Weights of a small GPT-style language model, trained from scratch on English Wikipedia.
Architecture: RMSNorm before each block, rotary positions, biases on query, key and value, untied embeddings.
Each number is 500 + 40 x the weight over its row's rms, rounded and kept within 0 to 999. Layers, rows and columns count from 0. Numbers have three digits each. The size before them is the row's rms in percent of the matrix's.

# layer 5 MLP gate, 1728x640, rms 0.13, rows 1132-1268, columns 160-191
093:516524436448481468567544466415515489547510495511471469533490503565501551396570555472513474456571
097:569529522520474517475513480498481580485452484473475545517515445512516487522493478523493558409485
097:518436460492463445466520553491528554512517527502525470491481524408460444571497534510509483468509
094:500504461473562465545484516575587513493542518492422499468484549466600593518451517481510507457519
098:472453451454591475491483481511476434547464417530518499515490511464400561497451572507484483467514
102:475489555438471482522498549414497481480540496484469540503445512523505487475520486576531546583525
101:462488411503560535475516533529514488458463499553464500518468482509478556436504536436560463463496
095:532567564547522494434593490460519559449430509449472470515452495512532530482485494616503574472504
106:607466538542529477550527515453496532505569562507430512508552517494572550554494520498538442470546
094:475542528529575535459474591462519508518468499583490512469560550583447434463488461534507495504482
101:577562429514572512481463559505449481474576497474495496466525539485428506469471576492552504503426
100:478430479444628455537529515499537537507527527495522521540535540521504443483579469521494502559366
106:483491578539535539517516439486424494520594448436476457551526508457452511513465525528462527486475
098:508491592503511442499542453522531505501486532531551482417467499529459508459545498519509477499461
100:491461486455460487571473556476491561429468463519540537508479506499544530561453515448454478551523
099:439441540510536491456462470564501491513525463508589507468555472438527527509486522478457572420508
109:527517426560408533517552517508394465523589518455493444493478534484448532542453549472452515598487
088:500555512488512514427479521444505474541471392527541427628528535444534522462446504507502464501480
102:490477478532537454507526443556537484524465522507517484528515487498453586512516444515531524571539
101:472543420483492545479465527544493494507505464443499427516537524411459451412477454451555425522486
108:471538448523531485513460469492551464454412527537481498517482486560455482418553511470502506476522
108:474561423530500403610503582508463465496425503476491462569487531478527472490496552493457535550491
096:489491466453523544426520517425496489411439528467503511479538540524489462495458465527517505581498
099:531560529482470458525547555487504515528454475516558509443557470443512542547483444482465473485542
107:503506511561442475485436497492600503598508420508430484503456559537545507490520551510528478531508
096:587439605557480469530484542475509545478486547500510458441500565470546534571493433474488441464455
107:449532508488481530559480458501513462526504506553479486482610512538593502535500542490463463521530
102:479452487512462471470451491488474541479500485605528537462517498551502461414550520443473459590489
096:420515494519516475503441448551475448499501556506513519432443556538517448518452510488469432490533
098:449501508549518554527448537490454493532456568546555547446563547572490552528464444555565424508513
104:467535488520528547474498557478450498518392493525529530487453455546457485505495604467508524524509
112:577493452513551456440497498522523480457527550496556516469491491577526457475520495489460509462475
104:461563505482538525484508483530574492533449460442493497515563493517477559464517465472497515491450
107:488444493423521554555540535468455483423506518556440512464464477472489547477444468508498499465560
103:541489470506539529487515570455480542537586537506498568505467471527470444480532522483539494430461
101:520484479519493573503570469537562411479517473520471495527531510523509446444426464486516410484508
102:453568464547525537482550509489397498496473505492535451530519514566546480465476485501505479391450
098:530580478511435501499497524502512507500456552432475495512479574484520451470462478468481411501564
112:508507527545541556502479434424465502439484511492528481505507532545479539533489517539548533478523
097:480459499469549478548486426515478514546464496577521479501578542468461527488509465564482470585532
080:469486555475490466560506519513518502492594515512448503515556508523518433502451499439471443481442
101:484490533487558532522428590515427528464528525516524453513493511505573477490431549511520442541527
104:468499582447561500528553500511472474536465496532505496554494522539430474580506539503494496441560
103:486508533521509496416510509472455491491497509466458555503479456487433511488504532533520469483500
097:411457470492432517424430526527589566487558459496503557460512515567513560496523433477571495484484
101:439541490465572455571506513511526450544501522433514495466533507474400514466530538474485491532445
102:533437500479509514453520502499534466436479506516454425508522590527546517477486471438475488470515
097:477455459462542458479485544536554563535517434534463442521459471561457548467481487477515551505507
104:483524468456503552545433463529525486471463513523535499419514508435505519475513533507515556551509
089:508517481521471494522514512492474551523512504474466499524510487448446525489522442462511421506474
091:548529448531489575467514524533463517497559511492536513515443502554460572449518502419535425491475
106:502567447503514561509499529532495574470426510465496540508562480518555525546487496542556550521502
098:454513581492541483466526498459506609489492544477546592501474527517540462519476563497544525392444
099:508492521510510555456422529551506509560536540471530528559576505534442507487529463456517468492516
101:464500552465522511501483539553470532507499536485459528530461526530530510491398460474404503497543
086:456440533467513531588529450448484478397466499542559436514510510495519517528410526516509460523458
103:496476483441468546461517483452525530502481483473491495470534499479477472493534496385515472468535
103:502522492596505514532485548459512484457509550555482472530516537463452553431495573496512520456507
106:554520510467467497540453595505466482498541459460498618519473513473527479526437470470493502489460
105:463538510518436528517473526498522482564469515467529504497600505381491512491565498490571505467516
100:446504491481482514497494544471482536445498597472518461496495536591548571423511555552590517530431
097:572500452551463553507480553556496495512496561460492463520571494496478541574504576478484453605542
098:500518490512583470518479542504536445522609522501477542510535493558514523551452571535433478519537
106:480565496514487458539498502485499516521534481504488543421511406565480488424525506591544553518485
103:503491564491464513428499568515485530476460590495541489530535534478477539544494533496534535454583
101:503447557459499451530504612497474475500529542459481570489491521467464493469560485515451473445551
097:522443525459485490468455511511515527525402521546507488410510562475510434411513447490501478429518
111:446501456519527428489552543505470457501464462533556569517533523432551525465495423513573472507502
098:464472432433527423512457498527525419529452469566542523448529480559480519428472588506536535479502
103:524510507520535462592467502491468473513539561434522501499517551555522510430498492524458536493512
096:500510434508463507545545505484549430436506504451528530474514523489447437515483509462513461481472
100:430523451503514492496492479510413482421501481503498541507459517527490449462555403503457468469579
121:546480510520531587461451510469468555510486471479542524514587473520447602520416562536442463547532
095:498485483472552529511492626467597492522469443530450434498479531421529507485528474478509500488475
109:401492497471524489538516523472548481509427441498513526446526444498473535521452518472494495527503
106:461536514474433510503517482489438495460485469531472583518547492516461545500546552470517484465552
104:525519564527538464510520556505468493550540573525507560479468448436530499529498457506489440587483
096:566514548524588518474497533412460547478499525533510453530543515522441496466507464525484474503524
104:492473457424438514468512504537497442489455459571486549511445431549574539502416523597557526508489
114:487533475473479555523531506499528534487537454489410517470434558542552496514494464481434419476510
105:536541513516531463552529526484528517551551478440470547529453523470545572509472554517572476535519
110:498496468493504469460505506513435489450551505482470491554425528479521481520501480560574455421510
099:547447444495511558460505549526544524489558552486494558481433493533510404544519417451556528479519
101:516467443522483534506492514475435466501534586489494514487533632493527476471517474569422538502497
099:508575500504475530457487441478453492502517590532560429474477535549462458547545482506514513491481
105:547475434555514475538512575525447530511587426522542550525441487456482437477558543472524487544551
107:461518482555514515510437520448494551522567481480483434551541531507533503542463485536548472543452
099:470563464536530529534458512579568547539478559508589495499551461485525449548434550502452521501542
106:534490488514540545515530464461498534412526542485513479515510507523506510402500447422476482397497
103:484461573440601489538508546489411485534495540432531568481530438519439504561484487483415523534525
106:507574492525547515422510520446426494454540498475516477492522440565474530527535483496540481461533
092:454495443459546432545523548516482487438501503507529477518442520486506496553468577516478448453522
101:474518501495570608546462505512523586432530526545400513453507555433531466519474492457477485517459
105:429473536443462544501511511500485509490563441527510517427454433454462508529503458476496495462511
099:415480449484470541476431554541528484570531492548516508473489498499478524496481494459555482454425
105:520494416539415443527527537488504485480528512523488548426482512458579582484485506508515500592514
105:480514498467438438545504437493502525582461452461545468541509570474487536583589416504487476489537
104:561486478444491444476501518511502508497558531466458526479535459539518414494522503511550419483494
102:471512515451432515476468493456505507530489465515479431560523495580438433466476502486540489464473
106:514484463471467509554422482554564561526545512476481517473578486501401463490616479517451460521563
102:502495500549589506516505524501488460540476502513555521528522530478531459503516516473517523479552
101:425631487493493561473431482489513468500444557500550499483476538480470476462477545544502467460458
102:467474462486482551451513600573480520416445475500418422515490509518496553490468411498577515475444
105:561541496496502511508402517436461490552514496516488561496506497465504457471503418533489432551477
104:537488488484461525504524506546510518531539429552501480524522497508460503525553433443496492505563
106:507538562439480461550541569521510549437500566513507544525481526547441440550411458478525491474530
107:477414522496491499523486534534515432450491480398510511628513514486480489457538515510533517518465
097:460481471477443518449526496545464507552479514495498496482538560556487487468479486516473522560506
097:440524432462449468481510489447520497509517549507552557451554429474521545500498479481462539423527
105:539521484426517521487429465458451508552503443548489520450466501499497515538506462491533526511438
109:498551515545518449510524504476493429585512496429557531487545458503488485489467524505511545508549
103:498471526550438519529445507411484504578500495499463461539493499491470512535517474469525524379456
095:531453491528519575574540534529526536519555550479477425486489443483509354469438538466549457516482
103:528514523500428509467504545501567538546468576529529452467517454543500464474514415469494500515521
107:463532528474468484498477489520527474465542452513510496486530537436512454502454530477535573509477
099:518511524542509545573541447513500469508516517516504524509515484502557515489499547515500501463481
105:490534469481510520501396589483476507431500513541561541488470468491485520521479528455494481534459
097:511500498484512475506545500533530482425554508463480446480506481548542503481497474545476510537495
103:431496448561501498444469524534537572519522545486554485439485498490500490585593523476486510529499
099:483542429557519488537489460499495503425558467460533486490533540478551478469471428485503468473543
100:496531484426590532493463473583473519538509560467442554500458561498531482596528493481411505544529
091:518525458416503488530553509541482480444451533510515497502485502516408455471525540485481469484481
103:500478476484486480487564500499462490507428528564547564504463554507504497517521466467478441386589
104:541521506452531503474517478516519513509517463515513507500471556574531561493530491513486528470473
084:514548535488417482522531524457440508524564510499443535527488383421460526499515466518567462548506
099:601433524408469536460421501537504444586485465510465455517497447464488483482556528525476475504448
104:529499485545437537526534524522515488510509487481504472496429479477512531482510519528574520524460
098:436523527445425482512493545444512462461520495472538498479515511541502489551535547505489499535428
101:503481528468503440527488455454432515516549560465491583540479507539498465421528443494466467444525
094:515515518535513527505451509465431481516525476444502479505479514499538560528471473510529524510514
100:465502527558502524475498541430462557458555506514455539495590499431505537477516472502430424493554
092:462570483490500560454460557460517543580542576490427477500393497525530488535579499509449561530566
102:498574455600520465548538482453499502494543502472500506548533471513532495539483588532574521468467
104:452485556514525471509477449545565505509494536514521535434466507498488515447523491584573502530522
104:527509486501506504477543543555469524468452465433481546496490517443443547403488491495440504465452
107:456500408497511472518523483474498538488531495511558579514480509477526462533517498504450506534514
095:451553537493550522460492556518461474546534517485520516468530483535566473479560532470452515578464
# layer 5 MLP up, 1728x640, rms 0.14, rows 1132-1268, columns 160-191
096:510547519498508509422453527575541554438472525482464521510588622462513613551546517493484558537440
099:490490490427481559529487516556573527460510453550491428511550517533502496485534559485494550516423
102:470515518489524481542453441481491503480456486515477519519529536494533523459452548469496492502458
093:454558472478471459521506490521487551425548451484519464461481507473509537458518566563449521428489
096:513467558435491509504520526379571484537509466455533517500496588491543470477514461470578474468419
107:489489480501521488558448516491564478484501445553517451500468507486488506458441544509465451502497
103:472436444526481515530472545500475539436529463490540509551464478534465511474468588549538535435522
096:486455534397458479555454501457454493524499509470517482504570462475466470415457487555502500508476
108:449548523409420441531447566497450444516494446465486448520485464523524540516480507529534582494484
095:522498526526483496491438536504554500463527494471388526505512528536491513525515483506463521521484
097:523504518556551520518452545511506457484457506514553508462448427510503531493481539489432440421417
102:524503518475536442418521518528520524448436459560460569503458448497529459525428531455552478505588
107:530523539487511512484530488455455475547538510530499546513540515551436534549481511481494499526554
097:441433446480453473451495564423469461518485468415491470457501562468524518515554525485489519502504
103:531524466396488482510516443450535526460488500502472475548516485496543526505494498491391468544474
098:439582483565489493551494455456473524488533506566488471500475517541458508452449520509427472487454
110:528486507492493468490519463521511473496494479425514521496549419513511507502482493525495486526586
089:496496488462545502557403421494531558472499543445445463501437515512470568463495506485474449483573
099:528477499473538453448564489532502540502427494484574541524440501521481526532517396506448488495461
102:553563511536455498512529503484494570526405504406484570436449493421572536480512442454487527437532
101:488543484583449502536474513530489459503522464557456550524484507504513486525513514469495597498481
103:547451496531401492525466503506535516446487504479469466501560468466524567516513553530498476492465
096:494544575513540505527470486566441477501554494489522462576563505483533508509476448504516492451426
098:513451573460504540516502559510519464558511532484464500455518522491430470529461493510487480481498
110:481573510496540568577502476489457495526480524424496495547564554523498592507453549511423558458574
095:525516458531496497527553521478565488542543475484478524429498452458423516525520508518437488504532
115:521482509437470482489480547556596535534450489487478532486522472476544510506462489561477495459426
107:525560568514498472469420490533485443461466499482428517554529553488534473484503486519494469462571
094:505493551513414452517501476457536431503480490548484502487533570541493479484490503561547485527409
100:581561491515447462546537516549484491558557540475458454515508479518531498530469476444430486464552
103:514469549519454504436485454458576477487477507437430488498548537522506452554476461518485493482497
104:471550537453469508459556520530549525529489493535485434570499536512519431437470439519486446545490
103:509528546485573487443497560520539510549516469515574552510531499504456485512437497478570535525474
102:515508446532568480519481480512518470503503516464452486447519503506462618512527454539495481471462
103:498490413513425474555568455553536466423458520535522472495545552525501506490534546473428447480614
098:496481505581584533497499489489525536487515418510487462480451473458433572476449469507500518520395
099:499473551483472513521456531517520463567482493477430494492508450525507457493519492540509478491581
098:434426516528581491511533441486512502504539522441492486488524457475530477500545492457498534524510
111:447524489452432481504535550477523521507497478544480463466455493491484465500557440468398509533510
096:467475551526474475513507472531459466503464424497473532555502542526552524529512577527499512431449
085:457460441503451491521542467510545472434467540544491516578492542528476499488500500535527433481479
099:550529533502491453490477576532453460476490410511459523512490506512476515526446545448479525481447
109:483539481522536463469472534436404503471516547555457564519589515494518450495518500411485571474474
103:573563529504551450532482522537508569439500406472519558477445554503496482533459444512444477468460
102:508508488485495519542576458479498489517517469447471565572533499520557530536503443522454495538453
103:455447465440486534459521499513536476493453553546405512468468516581470561479504440534553446537512
099:459478586488474459508496535533370478468496504465509501517558468482477549539474453491509570444404
101:530469475421505536504508549557493517429505486511508479520405472568494537548532486519549506554517
106:557498470498492527478430504451475439554472486527486488573567500493462539488514516480465590558509
091:538498516433503432488527478482503542489512482457478481501536512509463527523520470480468486480482
091:518472489464523406461441423497472525504431473522561460482509550482490456473524512514448458486499
101:559490517519477526497489507475546539485500485534482575507483531452477490523491480497477482485505
097:459544558538455526517544486559440503443521522507505480552466517513435508481545504512457513500484
102:558532532516472498506450486461528525443504542593482483569496526564497529432467436539500523465504
102:548478453421485463548442423532466472551474504430572529526526505430468432502520415430507494535554
089:506573493510485505543446534463528483480485481451497514434525492498493521442548504473489472463463
105:515465429538542564465514474489531497483502433512580447471441435538537516498530474563511560461493
100:522559451574501480481495474426433483500524565540465416511474490489454513515539575515437493477527
105:470451514474505517469526493454506485468600495467506573579472544486502452583516489471506500459411
103:535485519484425478503515482486473520470499514528532537510398542496598457423562476530455553504503
102:502506560416479524563479480416531403544528519551479476510521461386520470575558457494505516448582
101:505495540512519471490491471510517541601353537525509453576519472493534504497450501530532553492516
103:535542554599556522541431497485504464521480511468502531504486422454512522524458458532492527568538
101:462490551521519504565540553573508577488523450491482530449487557523511479529514522462467495570515
100:536493533485442500478488541516405465544515456500531435525492422514506501490488498493478585531454
103:512518507521509512514511444521436450499511447503550576457452520512540509460467514470531577426495
096:503510515565473483471458465572505510472432487553489502493563496524506530514468491444486446511496
117:496460504543558465459529543514480471476508524522524502393497489504533518437487436447547518523457
092:534484508560536524501515539528515517422508466520465532534428492548515405466498500526509555468534
108:457529449508466511447470483467461454466503467569512535529568481476522500552468412477548418428425
094:531514462442576511501542482540456520491559478512441452568502511486480435498474560511507580570467
106:453528561479460483533472489496518473505456526493465558554471548503448435454497470550539438511483
136:442497519444501484533574456503486479517508559558455530486444505496478421535492450494584522469460
098:518543483538583562408476491545550504474545525458576477499504485535506459507473508543515479523507
110:534555460528464516517505516422500475497480518551576539591473510498515529508500455436505513489414
100:470484530504485531506464544451539489511528468442491561460504522526525500531430454515456553507510
107:556491456529476537515488507484463478524393426510508462521442563518462502543509596520516526486503
095:434588566497458555462520487535480525547527504476490451514595504483543435487526570520495576554474
103:508540497563535464539541546488427499513478541526554489400512496446436520533516505477481496474490
121:428491536556530485512466457477436554550485514502449407535421509496477413450436487393479444496467
100:487528470528491557506504521508537513543471546508490576550462562515535455496487541492470493440517
105:517498495488476527524489497519527506450486551495555488533581464474512559478462540467454532554448
098:537467505479492583458418396440518488512458489511515429504530532475476552516553445516489500574489
100:464541464494501409518490479546494541461520542482477477428416581517488483430501481550477488492434
096:487557482424516496517512499495506434565514492486538506472495506464511482505460456466534456520527
104:527468458481473466434534537528505526471480470455452456480521534462537554449439440562477558514518
109:451514512532510522512440405482505537562523495505492477543477554523507437557425521514506504509497
097:579534563447436471540452479532493471590515506538518578527486469509522505487520584494505502468568
103:523506442525506562480401489548576505453479458440483439555523555513572537481582479530505443514597
106:489542506494548500488487531447427538517410504517477523501518414541456502549516506516396519525504
108:544510496524478455496480493567548538509463530438515490547482503448489523513457550519539491439515
091:557461522495518534497560556498509508598487508484548426429453447439527497517477466514525484445500
100:583552480451511472484438576482530584428515510405487505505504501475561537530494487542537444530462
102:526486548571553494475521468481441443502408523532503480524524549457447464527489471500529436487448
094:498534488437513547506500465498539488505554493462514479488506501532565529507555446442460509489523
103:567464503497518588476446445440512513500538488498504467487508508588432451524505472516518495430480
104:454512489550562495504543563484543499479461516517555469513485473459504481451512502524462466564466
105:526446494511501424399441534497448517525445433518503453566477431530509476485532489565549451498504
103:547524543581535486444497467441477513480498504518468518536543473560522465485512551451582524540498
105:564475479519529438481558530477511509493528543452526457516446527491472525556438613488466528457470
101:411483435441512543543425466569450411531462474509485570548577511493439561445526461477526424568502
102:491490546545559493521465542496438509516508484485492547506482466533473521520546447395489515570572
098:479486485500522536483436484532521473558441502493564497517456489487466501532488544473510532551462
100:571429512486538522446501499517503525481434440497523473502514428491465422588506503513508578459480
105:541510516511558505497462429470482539516478425614552539497505495520405563586553504581530515487528
107:508478426487460524485467523496515438507476440493512511375513509468524513524477465490471462562474
103:488481530502598487414454455477494510571464521503539489562476480448546473472437494596572507463509
097:492520471433530514508462525458502457503429429524594497506495474466542461453450525548557435490458
091:525496452505470541473462570546520511538474520493547538541555580512452521478446523532534496502459
105:460597432451487443481409532483503565538477596522472436528533519602512462568521516454528495450512
108:528454590496432496462517457448489539587444525555423494563535483468465464551498476538477533463503
102:464504465474475457438518567422535466541493491526446456591511464516510558480499523514489428473544
099:529531508539511580523508498496542469492504527493517472490474546434473476480508498491427428495524
095:463483529472507519513474501497500474489429502487512515503542507440535482474490463484476428460460
105:454474533467485458456526569444526532502446493461484503457524456526510508441521505581480483520551
114:479426549547445467459437496483515471513520512468540526453498443473508529551490501465577504483546
102:521493486596466519541499561509514499511436532464464469589537553461572523485620410563554482521501
098:480493524561505495510466509461450583517495511469477539530529518498580539543514497435564477519532
098:505442423477504536564533456507522470546479473523498490536468475486523472548439493459503559532495
102:440561451526526479533523483464466565505558557403496511555495468485536539468451484538511507572482
101:562560527456522551562526535501454538504454446504523450528474475537438517551414506490533434432540
092:511479514409537528469520510479508528497466540558500507409526525467599540548517502507533491556464
100:492473505500511550489500504445508525459535501486435557564439516506418468522550527482543558442518
102:445490494514439512501464546504492496587524496546447536541591538472534524530522448541516451527517
091:527500485488510456528571556522517520456489413440533486497589535459523577508536512547502529450522
103:484485527484511510478511405520506500495495450502481546540498511488431506515538478552465545521510
102:440479540500489514500548497544372484496464513497492551487530479442525472550494534443532461466487
094:553482456499619496453515530535492483468503508502586539415490409506478420471484486482511466548564
100:408494515554438491536516431562466474553502564522447530550474549520537516502546400487468535484487
091:465483502526527560544576490537548595574513423451552509514475497502495548457481550479467571467514
104:500423457592541445486486514469460493461485430487433552519455560440459548453530543550497473463489
094:462534514477449543519509488454509458469452515481624458456604521450483497462447511541551487492584
106:416479509475487507510514535537535474472483408559450469464449527503525485410538465459514493558519
104:492509364525507487509493443570535453476579505468502504486447459552512468482451488540494428507608
106:497463542481510479466475631536507508542456541536458537562461495529525516449522511536516518496521
103:529420486512492471436481474492471472482482519497522386465569575439465501434477550474501531557447
097:489460424506486483540486526544472555494489509399505548556476489370486532501545514548502533513413
# layer 5 MLP down (transposed), 1728x640, rms 0.125, rows 1132-1268, columns 160-191
096:432460511644474434466505553526509560494541463551553531572509498486501528491454518543531486535506
102:526527477555552491575599501476485478480485520482417582519537504519492530458435542452443513536483
097:429497492406469466583441467497515462517464460477456511479545456586461472487496433530520491531536
095:488466486488506526505545554536486478522475496479459440464539470593472503525474553462448573493507
099:519521536523536559503521489517443481468508560528449506528482482453527465462554525488496511488532
099:464508536544540539491453400538454422511479525507545482434484529510557477478490457506535540517397
099:440509532392554487510445474489517505480513484562560512528464480471555482448494438496519470480438
095:535505468619547564526492449493512485492517470481474505505463505439497511436493488570543517445528
104:533505458456508490523518454522507398595565451557521466460492546470546473411490503461463449512457
100:568519480559486519412490499456512501541481513508453502482526481495515466479468537481484466527534
100:546440530478410553535509461483491422561565545484535474509476522544532487494477490482437439480564
101:485476567505473494444487453563496459502437536485469540543425552399517467504468549518475503469600
107:466549634490422449493527476473438458487546493514519540506506424545482527504481494491473505501488
098:519532527456483521483497514568505612487500495522498522540529464522532533509472421493487437570440
102:543540513497569475499438563523480455461510559534494544496444518453501488428517506496485419529505
097:489440506530511530489507523470529509539517468508533524484506479506456498517570469514497502499482
103:510490535493529468572460496497476508457536414483482475488521447493543463561508523437470493541546
086:411444544572519518504430507518469429551549493474586537605473599506483483456437447489522468554480
103:442502518553492512566525559530514446500459513472481518544523539549466551536458501527525559526510
104:514528451430498495508590525470600528530456522441521463528548513456431460445537467510533475495486
102:500530532517509490532473470490422461512425507484488510553545480523570508558510454509541587538544
103:542478494492502453439486554492491406479538386444446579442542485456541473493534470568526571556526
096:497498489547544462482468507525502439452500497466482503476605543544509534452501585552540521534479
099:499531525501479516552482444512526499525543501526442494517494458519527471532492624482532492446548
109:528513462493428465425462439504482400500564438444549478488480475496494526528575498503526515422548
095:487522393461499457445484446447467564512507505448522407513527497466539460547469427524518491489475
107:507546453528447500514485589529496465588505508491530466536484487469513475518434455504490522500472
105:536515456564475541473487532481474445522408531536476457461506482495438562524520484482557560470535
098:516471506446458444573522469578540484536531458467548423513514498506466482547554493528516493489497
099:516580510493482512505555564482525561506488492489480489485617539560563438497480511511506461524554
101:474468464491447555481438477508463519536532494501496453477473495509493456440474541469540422472427
106:524544578476479484527504474472515499489527498484515510540498525433489484465553500491491521474479
108:493522507519514519463448513574484500473536453511536503480648463485393528483442603505496477485517
101:558509514577499489474555486493501544506497468500482463453515519494484515529511485501576464418506
101:477527491504499495505506465513451465515492504431502490555479552528439510557406520471370445483603
098:470468494536450491466546488529571486545552507451541482430456467541505590484484484541496461504444
103:534503395505486506481449441498515484547449449540483497475562546532530539474484485522501514518389
099:597552472536517490512447476514527508534535506479453390482423556467504531540547554499508500483493
111:484523493509488458496520476484473621525394515473445534448441488481503475487504524519411497472489
101:545542540526472495514508470497517483499492474450490531435526535489531524507538529488451489480524
077:507502475476491580503473483565532489558425580486560602519498487471509414500511505507517449446477
094:462543484474552455511507503509470526502543586499497488517504541408471506552455436486531450577499
106:426533531554428531471527496502398501546482575465513417503523497469544458522481507485531467465468
107:477459527507486485485493516553499539600515483531542468479420494535500465457475511487543471450507
102:528493524454540526566514527465431485565435489469503519513498556511505554526536466441467419503529
100:497455474515534538519445486425501486518538565534530506504547490476415527491458568440482479513494
102:499477521532544524540483452561549503545545539494494545481530561547513474479498539570514531490535
098:503479460450467523527409509513567441508507515422518517489519506510516430536526511498513450488491
107:486443480501493535484509514520567461451546453515558452490518457412493509510495579536407472522486
095:499495525511464456436510480493450477476526549502491484463508492540500524534529514488535559509498
092:529639527479542499529516560515545522560508515460492480509454452529521533496521552490536451498486
107:484528535440463487537504551491508518539482504504439550465487530435471472502600560562408501485484
094:445501527511601450451520452468484522540389529473551499431562522571491508598453553493433504439498
103:502485507517471476502510548439508418484526422532521477449524497460415509492451488505538453591576
099:454455472467450442575553539513477500488488501491521535529503538573502477478556466478433435548472
077:526453517426536554592566502455513444494495551503501506430481473483502503536506560486498500455454
107:530463473491589496471491428509445413448465455526569534475544503446480476546497504510426446529434
101:549539505583467494437534483461493488467470567496388487522459460547514533549555556457416448450486
105:464524548432505461477493477432531477458524554459476541477440534414496546499577520535498434478439
100:548500515500362498463520506473556490512439513528470554442471507462491550507481495494479503540464
104:554550486501616451520512538552504552568477462502531437513530537458442554488446440457519518549469
099:532488516506469487550559507519525397496487480512472460470557475508502545535499419471569528528449
102:558477554507414520430397548521498409509461530462504443532504475516514457490541516508539496481457
105:496477473493507513490586528445437599489504507454500510479556534488509520520526492633576476499473
102:426541542453559422455490494494523507482524487537496504525518539506584546482463513438506498514478
100:512515470394500538504525459468452394506499497535498460455467459462532468464471524502547525490480
095:478532500570443535572540470457535539475564546519533499544426407513501484484511514444501533497505
109:470522495534477463527507508507509490552511473501492438534487409468470438529517454408502476481459
096:541588551477480524502475600534474594485527468527557511500515459511557550537491589489536563491532
099:503489439510472472500416467474433433459529508482507519465499531504502546484473536508546438510546
097:479491535483507473535446452465436464490471505517526511484552491586585518479514538479419440493511
103:491450460491490490539460507517533515494440487517507548538538444474498498588520517484544497470516
123:488525447446408476526490494555492494464515540450424490512498548495526460502464489441434456446466
096:542531533568492416507497505552490479468511461567492527565533454404561552511520468481541480546504
104:568490434506434484499473522506483512504509512476456512501465504489465504490516477419490506510451
103:448477445487486481490507527546535524451545533483461542475452425498543486514436515478443500442463
108:486589510471493526494429559411504495443495540454526487529518530504496560502533497456479523514539
096:541577574536502459486522480494513476416512463583426463453504514520462512529490467495449551574543
100:530496505513497445519493504478498494549509483501510574553533452480467461488492417516542436453501
109:454432484463472506452523501542541524439522496540478515519466495551525564443517495502516501521447
101:522485524452554420463495542487524472528505538427498504437481531499470529497468503482488505471504
107:498493468467461598485498475440451439476533451482470500537511513434557469528464550521513532527451
104:556513487551451452508472535499553510517559505497465548430429460521526432500482498498508432421448
104:535491455440545521471495465462413524546537442455500455449582488442475569498484569491437491484520
098:477550493459594504494426470539532531497471502445518518548483594551558520542454458542503553506460
105:507507444578540437455506545469482548558437488456467506511550528512467508479493566524501529495461
107:452387496454556484503462435583470475481460484594418480523482471403457503524546488480517452473462
103:462503527531445515457558480474492532489492424495442591519506476481454518467493406495493474520477
103:523479496554513430502544474490502525508484512510521484516429537482554530509466530498454545464509
103:590522566415553516536496544459524470600462425535498474446402524451496540469496611499503562540569
107:532527501505549522517532529498476487449516518501522483487517575463497500506592532495503515560559
094:504489562479533518478457438514543478423486516504493504550544468590481405457496561448464514526490
103:576516471481489531467417459477563549487427535515493572464536471487452505505523472538555498467447
103:579591501486543543544520453525543547520480494483486492545563535492573458553516451489471542593517
094:494497498593604413482482573524399562513537515477459431486528569483525471512481487553452511501552
109:537496506511466529464496434461497498501535523524512495449503513495471472518534505455512478497529
106:495459518507485500482562454530506477519521535483481484491513496468506537487476500491466534506479
103:550521492478496496516506480491475538514461538518581562483497509554504517453476500516555392467567
103:525529544476487487506524570451547374565445482508489555495522455532495486432449489495500532500515
105:487476490514556564509476499554506483574471519513503463526527515460503516552489464477535490513565
103:598515514481425539569485455463440490490467505459488487508546546390495542464484462489513452493484
103:536489441543520512481512404510539576483589529466461565493548414564478466503519483507433512491460
101:484448531536449581539496511485505506488492486557476502523535448555495481470546594412464487507593
103:449488508491459547552567478551471534487485482535452527470488540485517499476477456515541515595488
106:605467474478498507514472560472466457539515459545576574473513508517490491503612464494519537532514
106:510493372495486450451463506489483484443532491494576454498480467537503471533464465493467567500511
105:547438556454467476562448504468481408529574485497501526509503548589444538469496537485540480496438
099:443468498525469521529522480507573563428560486490494527433432498468457469550527479523469432497520
094:459526535492509486477501479494514590501446476507452565457446518463420470453502518413559556539513
104:475527546493477456397540498496576426540496453547507478500488516500522467502541549524524486538487
112:500544531421436539466516494541552454451536427497557502500499566499461456541531474483532585440470
103:478445525555462492486525571481467418558503464489422449508433474488468526528533449532542520408536
096:474536532557457513503523495539497458503490553469508495488539453428545467509490445473480525498559
099:495486506477485503478457483461496478464449477449479546498508532524454517546491423599537554472473
107:564470482371517495489484470456454495554435471466440520529490528475472526561477506535453532494464
087:506497539504489510508477476474521507514464513535516517531533482508453461510478548472486537493491
102:469498435402467446497494499518542440442527450481514492392523453503489544476518517498456439510488
101:475552536504455480460482517491469528516517515497525491462469477440528455426491481580444506465508
101:481563482512426407448518495537510518526536513472446526422500511516522501552482465554534490469522
102:546395393491504476438474499510608575528500487472444512485466516518546471511546519513464491425516
101:512468539523447577517447557551528431509529511537482455522469473538420483451549435521499473473421
093:493471466512494578403507455467532530501605511492461445532493493464523480595494495477446479523559
102:490558546422554552510508472575479470426472563525502477499482470501558467523443419585524487525498
102:496479501544503490573519501481643440528541488511519536550517541523446499474512481481536447500523
091:551518543408485426533522467470533533519466526530514490519495516495455486537478533518509494536488
101:479478503550573424476529466474491474445479493468437472491519444474534519526431444587535495503550
103:460490501509447475546507536483507467481491529494548478484497493458462531490484475477513501522454
093:509535447560529491472490436499530520549483480569546504492486527497571518439504481546528539518530
099:530509592419460489514424478537507442471508552493496502455518464447496542495566443491495501530402
093:488508468483507553456529479530504448457451475490474524456464429552479511590469564459502554461507
103:548404439495559588546496538512462488482566427486459501521562469515518520520470518514463467448510
095:493499436546454422509489541463411474471520527569556454515554506494506474414614507502502457502485
101:565491529491534475445461538542457435533553539501422417482475509481478482517454452531518494474573
099:469523562547498484512498525513493602499438412534536474509539531481476436561467559564552548503496
109:511468499467526571522453494495514486449464556506487466488513510469456567588491440485546526498537
099:515533497570482495501506524458559444534457432465489492490484481499519495503509495399545479509484
096:490592538515541422584469514509504491508582473475511462500451497486529382464502486545459568527542